Part of a small language model's weights.
Size: 3 heads of 128, MLP 512 SwiGLU.
Architecture: no biases in attention or MLP, untied embeddings.
Training: a variant of SOAP for these matrices, 607M tokens, 4629 steps.
Each number is 500 + 25 x the weight over its row's rms, rounded and kept within 0 to 999. Layers, rows and columns count from 0. Numbers have three digits each. The size before them is the row's rms in percent of the matrix's.

# layer 5 MLP down (transposed), 512x384, rms 0.17, rows 378-389, columns 0-191
089:514495493516479497515521527497497462520472503504484503485540542529536473482530495504500513507571486498534490498523519488499459474492533526511544474529498465493514513500534488467497492468519468508542527485489524548518513539512529489493470502519496527441469534487509525476507522515481468519507545508504532450462482491473518520498506532490462532471477510482503473446503510526497518534484531516502477528480484471468496456548500517521505514492516522552465470494529506513525522485506492508452483494484508513518486513525487488514491506544537523502509477495451502532489475479493510493
101:510508505476498522495465509519477514530505529477543500497544473491504527515491529509530535507497503484508483453485545520464513525442476520565529490493487480483472498497515537499545502489492530496520500492510465475457490484490523518496541494535487469541469525519515534496520490533484555473498482531522477527510407494514528517475469444509502471483501459485494495472497486509505493492499522488481550508436558473460463495513525491474488461508491499492535484506463482486478495527518500497521514487483510511453482494535518510469531509490503484476478530480533463455518503465519530543
100:484476461480518502494498452497510516501506473441457525515509486504513506478453501529461484478447495507522500505478514479481532519512533482533519501527472486522507489500518486510458459500578538505528459482531516480509522490499488487494500477485521484545538505475490467510492510513502496465523520500522525454514496507514467485480556494497520493496466518522515526544531498475492500499471501516554532527524488529454505489489522534494515502490479483554482506500505480487516508509487476500456572554516479488495525477491510533502500487481485500474464527496511494484508512506495490499
107:486504480552482518469523494503477495482462514546573508466491500523501512506464538492495507482487496525467504499447522495489470462491467473496489539504503472499523513540537455515476470492462491468529507455492503504474497506483500478508477500518525482504495520481495494510520474482476515541531532515516456464458505527495468473454516520526515489492509474517461519475522487513511518495491448467538555510506464514510466443506517493490484497517508515513459502491458548517533531514468483511552540522496556494511512521459501533533484476473477495512502483465491519478505522484537468482
102:500518502483492450488499520518517510447513497447532491482511494551519521477485537478475498478467519473491449534521471488472508468459482517472510545489513502490485479505552496499457516497497499464463515472544516514495470512576485513504500497491501464507523477508481497501507459494498509465516498451484505494499464517499489475494519494498474458566499500501509493537548501493499515488519463512531469511523522515460512502494535491446488526516475526467520534481520494522555475500537533562452517561551508494492493476501473543542485486490517514527493522438490521502522525492498522538
104:470442479478495478435515496457475515483511486486519587495504486565499514534525487488507483497481505491521513493502523507490524530516496502468447543445530501488495501478514479506517519538497525501480496500489518525567513496538506522458477527525483458471537513497532478484480489479524507502486484473543476457508497435507460485466519518485535535503514491542507525503525504509511475542489512511525525536513491527477470550511540518441472499506527485495513477537503507494480512511517517511482481485477527494466470529464500498508490490525495511536492518523525499506526506519529475523
096:536502474519495517513482497495515492496539505495469483500519507523481495525534470519550521539457493532458468513464499559488490506498501519489546485513523527493444489506486544512466506506535495474482508505520521481529506538518505496469487550506479484497512519509488503527503497497503511502501475510486468676529490511522499505508487517498480496498486530512482491487477449490503523480499505495501515456453499495547488441478468498537503490515474552481516537543520513476486485485497498452491492507512491510478484499515492510483497506477456511479531504500478530496522496472513480492
099:509551520510458494501451512504527481506532495495466504589484473516524509493524497475501502534532492512476475513512506483479494504470470504532515507507512500494576518470503479496485497523518478518501492510522492526524533499485490520493484454496510522510502500541502528505497534517500486482501503497500428483502497529507489523497476502509469503431551525512449530602491505520496474516492524456527491507502538463533476455504468518478521510477518515466479532450482531480491543493515536484521519503484510488531499509521466476510500501519485484457489492455488546506538524513469552511
100:528493482558480517514494493487546540480497565497502532544456492514518496506473502493397476502457524509522483453496515486434483509507505534487488520530541523471469534486507507471530519482489476472554517528510514511477561514537498525510517520461496501493525456480540496425480545500530489442453537479496559484487500480480494508490474478469424537528475485495520517485493525457509485518495524456486518481502519454523513515518506487495498532505506508486486498473484503507501493488512489500510448505506500552501523527466507490491523538496525483496496456519480480470506474494493527542
101:509515463506490487509487470547471552533498480496502486523486480489515491505416522488508485515500476515496470495502566506489488488530533481524480532488523469494531490495489533465541463540491519491473469484466512508543530462511512527530484485479532519465501516545490500477499459459474499507485525470495488508480514481469492508487486539484464468492518458498528498505516519504494504509534488515471539548488518538510537555484493528426494477488499485544518519522512512538508505486465522461449517460507487464507529459516505456476504528496543502513515483501521490499477471487538481488
097:529533546488504471461493498523501515537528476496499490494450494481540501502521511538496503503549464475514489501497503502549442536504512459512479491531507497517515543450529500520537500509477497515522495493472488478543479510460498487469489524472512484524495492504514520502528550510511529546509574517448525487525520501512490503482520525469506488490494525544428529531503505499484490498491509554531491515475525502512534507525454484492495513482535482485513487524445502538512523471530458464513501506495529522558537475482517481542492483496521452522524462525496503508516469523504493483
102:498400501448508507508488523498445501496503486504494499513548461463500500521465475475482473475514513522547477495473533503495460522498518487543540473499489524449508505520454521521446509477533440531518471487500510544477502464465520463522511520507481491500477476541506504470485490467492527516489483487501524484506491466501510515514525491527506500495517519468487503502528515474520514475506559485532523473529453457524444521500501519507511489536470499490495446539499454507546486488499512499498490510533463522466517535489477492467507504519520476499489453486526511480521498513518509477
# layer 5 MLP gate, 512x384, rms 0.166, rows 379-389, columns 0-191
103:545537493508536510471487527506490484488525467465498454473478501491519474448535480505430520506542489511531506478503513480537504496541531545491536506527520481514547512478493486518498465549508497506506473488492515472510505495524549512494530553469505535476491485458525549490494512514505428512466444528498508493486501557505496530506515486546487539528532504509466498495468510497533499501478536507522501562471497478460483494476469531499516490516515509492514531499504505525519514501483465491515519483499534496522482522516518552554461468483536494502512468509467529470517493481510490467
094:485532463510530495489539509451502478485512545521485536517501465481462498509470499488509517522485546512444532499505491496521507510491523488475503504495525496503492492482489510495519486490483507482544503486475537496540502496491462533495432486505452507486506482516486512478486504549492504500482496507468502489532518559480479496519443524513533473479478558489472475484541523509519481514503453485500480493484462483517503520479440467500529526495448527496465529526475453448464517510469500511515526515483488468494522457548505484526522475518539515484485508505542503510477514482518519505
107:510498558541511470454511511515480509471512482491515542481506496529468557491502496490486530576489519491478508496477480523468499500514507472494465553508470508520557515533483500487508488497494432522494486459481508542531497529460497504452510515501496491508423483508484533511497511542441480527499484469496467500498481446484498533498519546527469513473534491518497456487482524517529469489537500513468543504522516513468489493444470557520483527471524468495481484460518497504556502523496455505489500489518487517494472471476531485529521508507529503497517501470538490472510468509543504497
110:505500480499474488501501480519500476487524519472492510477596529514535478470516493509523510508529456538502466478482489483511509491485528486542477487480495518485457525511487500499521521480505466484430534476533495504507487496474508472488541525506496477477440529536503516552501462515543504550509536507494469522503440489508460544480497475542499528499513492497477550495455468512526521520437544509508515514492491491448517544514490481520535469470509463499454512500490498451485463467468495461459486479484525514487518520534506477490510501514526453520526494491512484506505518556468514506
096:497479496465489510504498491514513497514540485459476430506543483467519501445531483498455526493500483481498562497470512490472482479504453494545481542546525501505501476498495464484499492500456515528533458497491511514505497519473491505486529493498458548459496494484470475508484491493491474479475481444519542501463519503485497505567516556546526500477515436521497531529469476484506529504514529517522499466473491482477457487453488466482475484525496546531515494480495518500510510481491493486486494527499495511528502466505499506494528514493471459503432552501505480505528499445520515511
092:450517516521496534445477550526484483475523471511488470535445503471467537517509494497517448502481483514495484503506522484474521518490534460533465512501509456514500497511513478514531531505468472521501554470480486483513455472500477492531519497492525478512552486445508527485482460500523500475493481498479453458493489490536510456484475511500482484513514488491445535514509540560489448509469508495497497537520559527491479490527496520482462549477520494508538434499484446480531512486475521528444497515494495507522505523515503472481512508519513482504490500517539515474467500497483458503
103:486515487503528495517453439484504476493478502478520512500469527486502520501471470528566499490485467519515512464505486495506524539529487495508502484552483526493474473508484495532469461500510492544503505474488500507533545487521540467514488520504505481544508480466495505524504501518496496524499494473495522522509537503552490511471501517563523544492478492533526506473502511476523511540503505545506523524513521539522476538530478492508542520504499506488490565511490470486512487492448500482502506539463537456468518501502502515531511482449494526489484483489492450525501426494513473515
100:563525492527473523483497492488474484534555495486468496499493452474481499535523528507522493516521501458484466506440511507481512530493506523519513491474442420476508503511488471532493500508508482498477482464495479448506489475495497544488541471486506537504508487532526489514504535537537520471521495529530477468495503518522494506461493488498497507480496517495526537496525538489498490456530456540530481468517538501498481502477501512569528494515471524483490510508527567484524509486530520477507498494483494516545509469550491487511503539437512468513443505482529474521541474477535544485
106:489529527474490463493522548511531507484445510486512573489463459500515511516486470493438510510494490521493503485513491506484519508501533511475488462525504510469509505515512505535497472548481563491482521501552481476519497510491453548514490495537488523482483497462493536473492503507510450477533512490536503487500475481499540521497510448454493510487526544506525488517504543498508472525506484502515517499505512525509447489469556507453498530541477483456482483502473482498486507459480514455463475440497511542514509509460476471510507511474506531498529520531555525500521530547505535535
101:494480504527505481527519538481504504521529482488526494497457464501504506516467514528525524483524521486532519506482506506484526543523535478504483518469512543472492520532572505505457505518499474506485481472541512497487488514481506477514532501506528512530468558497499526431542463492522471479484513504511487485486471530534472496475506466507490489537505528495516504504525503479493507557501501500529489492492520520516466521496519486514533472433522471498505506495513490504547476519517564446446491495481474502449569520495502544437498509444522467493515481471489502518532488509486470456
099:487496464500533509531527495496504531473493453485523452481468524530485514445511504489512475530507463486485501503515463493509481496463517500545500465520503475479496503525492460448522529502497454539498458489470533498486517510475492491526510517512520528477452501485491502489529459534526445502526503418465478460506494530501509497504500517506446525463511514527503528501502474481487472530506500550541540547483514544479539494476478524481505535513540523531481518474503487500511516518505469487531538491559495458512480454454533534527502475508477463478486526497505528482513482498449511483
# layer 5 MLP up, 512x384, rms 0.181, rows 379-389, columns 0-191
101:507507495507488488470489531505489511476479574474508517508522523414537496551504501490450536525501522515502500500498470488485473526492498485512507501489497487453476508487501504487505461494492486499487512501516475486498532477466523491516520497540488527537457475544491460449486523524526524522525495519486525488534491474507466503515509483509531537487537509514469489529514515482450511473483471528482472486524537481499521477470527472522498432511520553530507504504473486533462444506506456489468526470483531527487491498479469557529507466553480479465514489511540486470543483540474511512
099:526492474506503473487521508491473471515469521467500488478505480515459488498502502510499473510516496478499516474471483464499515480505491476460499511482469483521470491523444516477512502482518467505488449487541478497530479475462510482536523457474483519506510520492531472459504497449487499455510473486529512512470469510515503488472518563487519481443512506472508529511492498506472486460452567465508491491478459503507474507509525514515503535484512477494465468495495537485476489519498516508499546455515530444479516510462480509484518488458522517500503498437528553482469488500494505521
106:470514558495493488488499431494562486499499499505456507475461468540475470540515555489519483510486481499452480495479495518510512474494510485544500503567466499459507540513502468536505495488497491472467495510438494503553504494511540516485506558467494456481501511505499506511515481496474549500539483490466529497498484521460464459526489523496527556499486492526486485472512495473473486453511511464464519539498490435501563522509482493441514551493487472501486492514505520488491507491463507516481522524508467461521495540518524473472509549511524529504495490485509470466487485526559530484
100:533507506497472542528475506494437496537514520542483484493508472509458515483486493526509484484506519501499509453510495469493495529475499486520463482524504504517543475507546465499520545527503508498517507492524487499534470494520542488484518521532539502502525464515458505540520483550507521522523478478505486465523503483513459529467507526498557475555523476507507467497504493489474509440528478525526503535487517526473516541518475504488520476479512492501512516449443463488520432506469543481503446504486513538496450490509476409510486511547500495515483511509516489527533560523522499520
100:464482493494459522517532563552490520541490493510521494493511486496477511477511487530489456500492486534494539492479500495528475511494556494510490508515521521449494510494459530494458492483565466511500467528514526497492473489459514549480521488488448518494483513498500530457478563514500472511506528502485511518491522471489518484447464477539504486524515481515547493498497521539517556485508505500535493498509461483533496469448492492521486495536486504506494513515495512498506500498494508517497499550552509483492484530501507470509548515501521509460480471448487473542518545482514456500
098:550515518527474521541561488497516473493545495477508511468520511539521501505452521478476549508479507555511560478451544560497486533517500512507520547462518534513491523511490518490494499539491506497471551490515511494483481533548448477463480503529471530513486513468523500551460500535497492498524467538441458489544479471470565477512488468503479474485529510491541506481480515527490550530510508457497527452522497524491502527512523501529509513509492487486531510497517439500468493500483505477509525513501494504478485525497520536472512547516452472512521506520507481523469465524469454518
100:484495458527502509493554515518504488499493450494477480518493523546512468507472498449487551452459460515457489517472507498468502522509508523462540452495557505530479503498503474495486554466500495506468534526500508538498443523481504499500502506504481505514460515508509532515472515470505495504476498517532485530493537523500512481488510457438459566492511491471462515537522501508476455464475493552510494528541488471575509463445492538528506519466493516494491481468515464508527483477491522503564556481475515475495539476502491531494529469527512525501468534484479491498473498513526502507
101:503546558459512508466527504496509478509492521537472503491475506463533501510516507497545514490538507480537516506484507520529514495529508527508502449460543501468512526516485487523542489501498524506465494515521514494488498510478478508469459511470533495446514483505500446476499519493481457535493524456485528484503527485520523525534465497480515567532488463487479502520527492500519497526468520475509524518484521506490480536518528526518526473539477499526500529486524482512574529493530473521417506548538480516515476515509508493532497516512470512502541555547527512508529499507552510495
106:516486534521543482496470488498503505493463468429552474479481523467484489471497502504553515488486437475469472505478517491484481473504483523463477519486499517510508489478507499490551491499521493467477456508505503519520500476485483499495502506520512522499513476568521518520474455526544500526477512515489522501451485515501512469477543505501489508500454474506521540497504573517488497495475482516471506479480473529476487514503512523484512473472549489536477465480506507502494496528480541480512497501513532511494485498473508492488529506448488512503521479497512495489518490478483505574
100:502508511479459512475538525508492528521467475526555450474468446521558532480505490505501504503503474505553540513462487494501450514542534459489529537476529498467458489524510489453482494552505487474532475520463488473550492538495533510492554499506499481470533517505522517512505520491479503521509455555500479499494534477568529553498526505503469479476501498486516551535492541469508529519471468546552517492513498520531496542530497471478533477460489514514494517489509523485536523474535458452486492507475476506534504503507481483474467469507468491475495510485546518511523508503497499516
102:474480492503500515491541500502458437483531456505493521488478458502522494508522494492496491477547470493507512489514494515493497538509472522467507507482487531523514511508487513501491507512434478502531524531461446520527482513504508471498502529497459452516519452500514505486507543506489517547545512544509482482517471444473543504477500515492504518483493549486518522473492532493478529506507530505500480531522455498535500509561502492510457489506456505501535512542485485484554482459487481497474526441495511548479489470498516500490458571510499476455480500530480539506535488519504487531